{
  "n_head": 5,
  "qk_norm": true,
  "batch_tokens": 65536,
  "doc_mask": false
}
Each number is 128 + 32 x the weight over its row's rms, rounded and kept within 0 to 255. Layers, rows and columns count from 0. Numbers have three digits each. The size before them is the row's rms in percent of the matrix's.

# layer 4 MLP up, 1280x160, rms 0.242, rows 381-389, columns 0-159
100:161134134112090124136165210158136138175140090079142165110135192098141080098074128160120105117125141165102179125106118093118132109158169068124164132165090124085138125162113158140140121154066104145109151111091092117104125079115140172181154120163133087150071120106100131128159171098139156104147094126110132090120161069165149124093181124178119093140109099117215172184155134137088141106111175148174102075160185147101099114117144030154166089144075098119120125101095095154202136136124150
106:153180133142144137097139079120089126167142148126172115139105170143098115098156125088123127122116087107130141057164166112097128096181118103105135104117138115048134142147163151133158172075096138082177112102176143136136135107104084146041090124146167123114115119113089063160117146069166154134165152089128071115115069114104113090136155051080136118061219133067108145131122098123141127086127161078124133167111179114190155118112102111110135161119164119122141157138088103206161139074118168
102:168166139097152097085117135122116129108147178140163104151144110137083089096114123118087156127216127139164076124065153113110109167109120146148117091165151130133115165166121073166114104081080163124063135052158188123042188103112164189160153155043177128143140084157176136111119142090171146189110134149109159091123121154126096154086124087149106169086093121170124168141121132146118153112141131077143118122102125155084162172116083128058095101123131111099142158129100131093087079112140151
098:149120112114100140133146150044167074104103071121194131163131158126138076123147087148111188101100075170086139136131129089186154157114125136149107094121105130137174137166157157126114124108116127131095197141056111153177150093078117100156156146110090092125152162088096185151208124174142136097154134131144153081172145128132175090104137187104144111113093095105089101132133090158141073157161152111100106120117126083105187154055137112130101170100046142118104071078132146152152160139143162
104:161152027106114099152141072163130087099040188154101110123158092158150096117141149143093195160179103074105193068065122149160129050134127151133144125086174125072139191137110143145098138111095174161142135084144070081128127103151197115109120139156083186119107133103162082173089155110137124114172131128099134105098164119173134137130116126129113141105154083111118159101090119162155111110153149083168088178138091116096148143164163146177132115154102098148139168121148114139087125129142151
112:109095144090190136107089146121103156103114146122125081113134092185097131136144102171170115158133111151125126155116134134160224104150073126113171077125110088113091137130151136167137116169187061099105088118159129106149090089116091126096134179150131165170107145197149112114123144110150126128152148095190130161144175122126148136162167121088125069073099129175143157096155197089067073089161118135146126163110164125062160073155146171124164123121125129149194167117161146144107092036149105
098:100167096083184129082133158153118173121136132148164108165116097195112101135102128098127128111055120206164170188131156109121079167093141121126121095155117132115109138147199089073120150190122130130144118165114109159146192138110146120133093100138073201144093085132079094139047174116110118168208134075116153150135105163080117066122178085114120111098084122054145175120098127137138127081137098083158146153140121152132109098128116133099168136109120141106128136115099052127148141080114108
094:156164080101106101136167129139186181160092139111146099153123102104124138132169119147149142126126112132164111183147098194137129106139200125093108142167136137084141170201118099155102085077121141126122113174171122104144153145134171152114208090065112089126170043127081191128105147088115076156106115125163147152175089159135179129107158142095106127181143069131149126105130125153110139118112117113071072171148119133137105083133108176148118117143238133132114183119151066093174139143127110
100:149159151119162087130173114129183125158139142106119137115127129193121071089088138155103147095178147111113147095126205135128116169153130154114114112120151086105179132159131173147130116137162141117186152119063104111097152114136113164155141150144080090189143121156163072120090206113155100160099119102113181071090137052201164153112150169137109099100142134096110168162074117103124134191130126063151127203101047094138118130165135123132070172085136127111135120169129104101109181081134109
# layer 4 MLP down (transposed), 1280x160, rms 0.246, rows 381-388, columns 0-159
104:113103128114200200166162163113101184152128140132147147130114107157160162099096149186131188086129120162141116138093120150097115104119100130124116125121121163145103143137076145183139136098145160114192068125144141102151172094093099164162116169142068139147180087141119134171129122119101115119079077108088092105136112135113128093067123148158141154139131188129141204103119117104162096106109154178149089046145137223125157073138141091160153102075194121127122078063183165109130131164102116
108:096113126176157110058071135125103080099129107168149187080135142120083099143123140120149100152094119116156169136108118166150114098146138144064110113153106064157091122184110129141165139134133085199095122185102152148137156153107139122054147119105133125070158129170146128157110137123097149132137127094103142138088127131163201121103179087102097086167137185148124114114157090126094107058106061120097198219158191080137131164136166150124140093118129166106087180100154116094124166115153084
103:144144173146111140112133105129083105101151130121157116148098148204138126126187130193198095087170183141155082148092122124096092169163137158141140135126155122099139135109137153141147098098161132155196159085103136121135146137158065206101125124095131125150177183131142129120076102116152141193099137148164149115153158124068108117137116157175101118139087120138152167152113088190158117159076183168074154137112184181140160174088109102138156168135132181196161074094150068127073099119102123
102:213122130148140120128132090128113141072110091121116164180121126092107099096101062108109094190114110153060144107149124149170112147104119133100132119208085097130165090188171177177148138117132165098132130130092058098132158116089098071156157180140115088067128104140168114147096162150093134103129163133109165095110065121135149150147136093107120101131141155132091137091099216188106129122180182185155184123085156105095145135129133130163125146078105133109122164186092153094160116164127097
098:091112158159112166108142074110169189076142083110114140119127142120106174077143211150081132150147121081138106114133149129135162124131102112108149100142108138141103146119115094197129077152138116160039207170122171175111126198125162145174115130074147161126153127113065136059104135135140110170194142097097159182101089137175154115105129115122088160181108090161089147114091138171107130113127156124072182143114109159166116140152129095094104128184101124159071190113162167145150106134130166
106:119116150183096117120161118132104150167085139102110124150109144134135117171086056172152124155176132079147111157067115171150156120084114038115206136136187114109070135075120163095229111151143136165159118144131080059104098112152105133185173141105076131127119122170106131083138172082080130164177086164085117113144151143105154128124146139139163124150129147048104114151100102123117141154155133125185119132132099112118197115139139150182139157088057148152133087087150140120145128117172140
103:149200097106129157145159167175068177122100174133162134150131143111102145116085106101139113049126118077100097145105101111147141150140109130097176116125202080071104133155120120135185132165116064082075101127123104111140102142130160124117062119123149119087096140182058117139120116130178135103193073100110160141127121180137114136127132132092117113174128147097181171092146185205119144154110146121115155121082089141180120209138176098115117187115101120165158158108124139133195154137176123
105:149087090102110161103118143093110154156103126148168124180133140127175115114115110104132196110148115148137146103113077157103121075107132131107163111122141131093105111122098124113084165153069085080147095109086110148135130142142138110095126115155143181084109179088147102157153142007153132101145160128147125135170117092147070069140089202112128118108180089138164157082172066113138119119134087136104131180175113146212030088140092125147146101095070144148100126126096166154090091140085156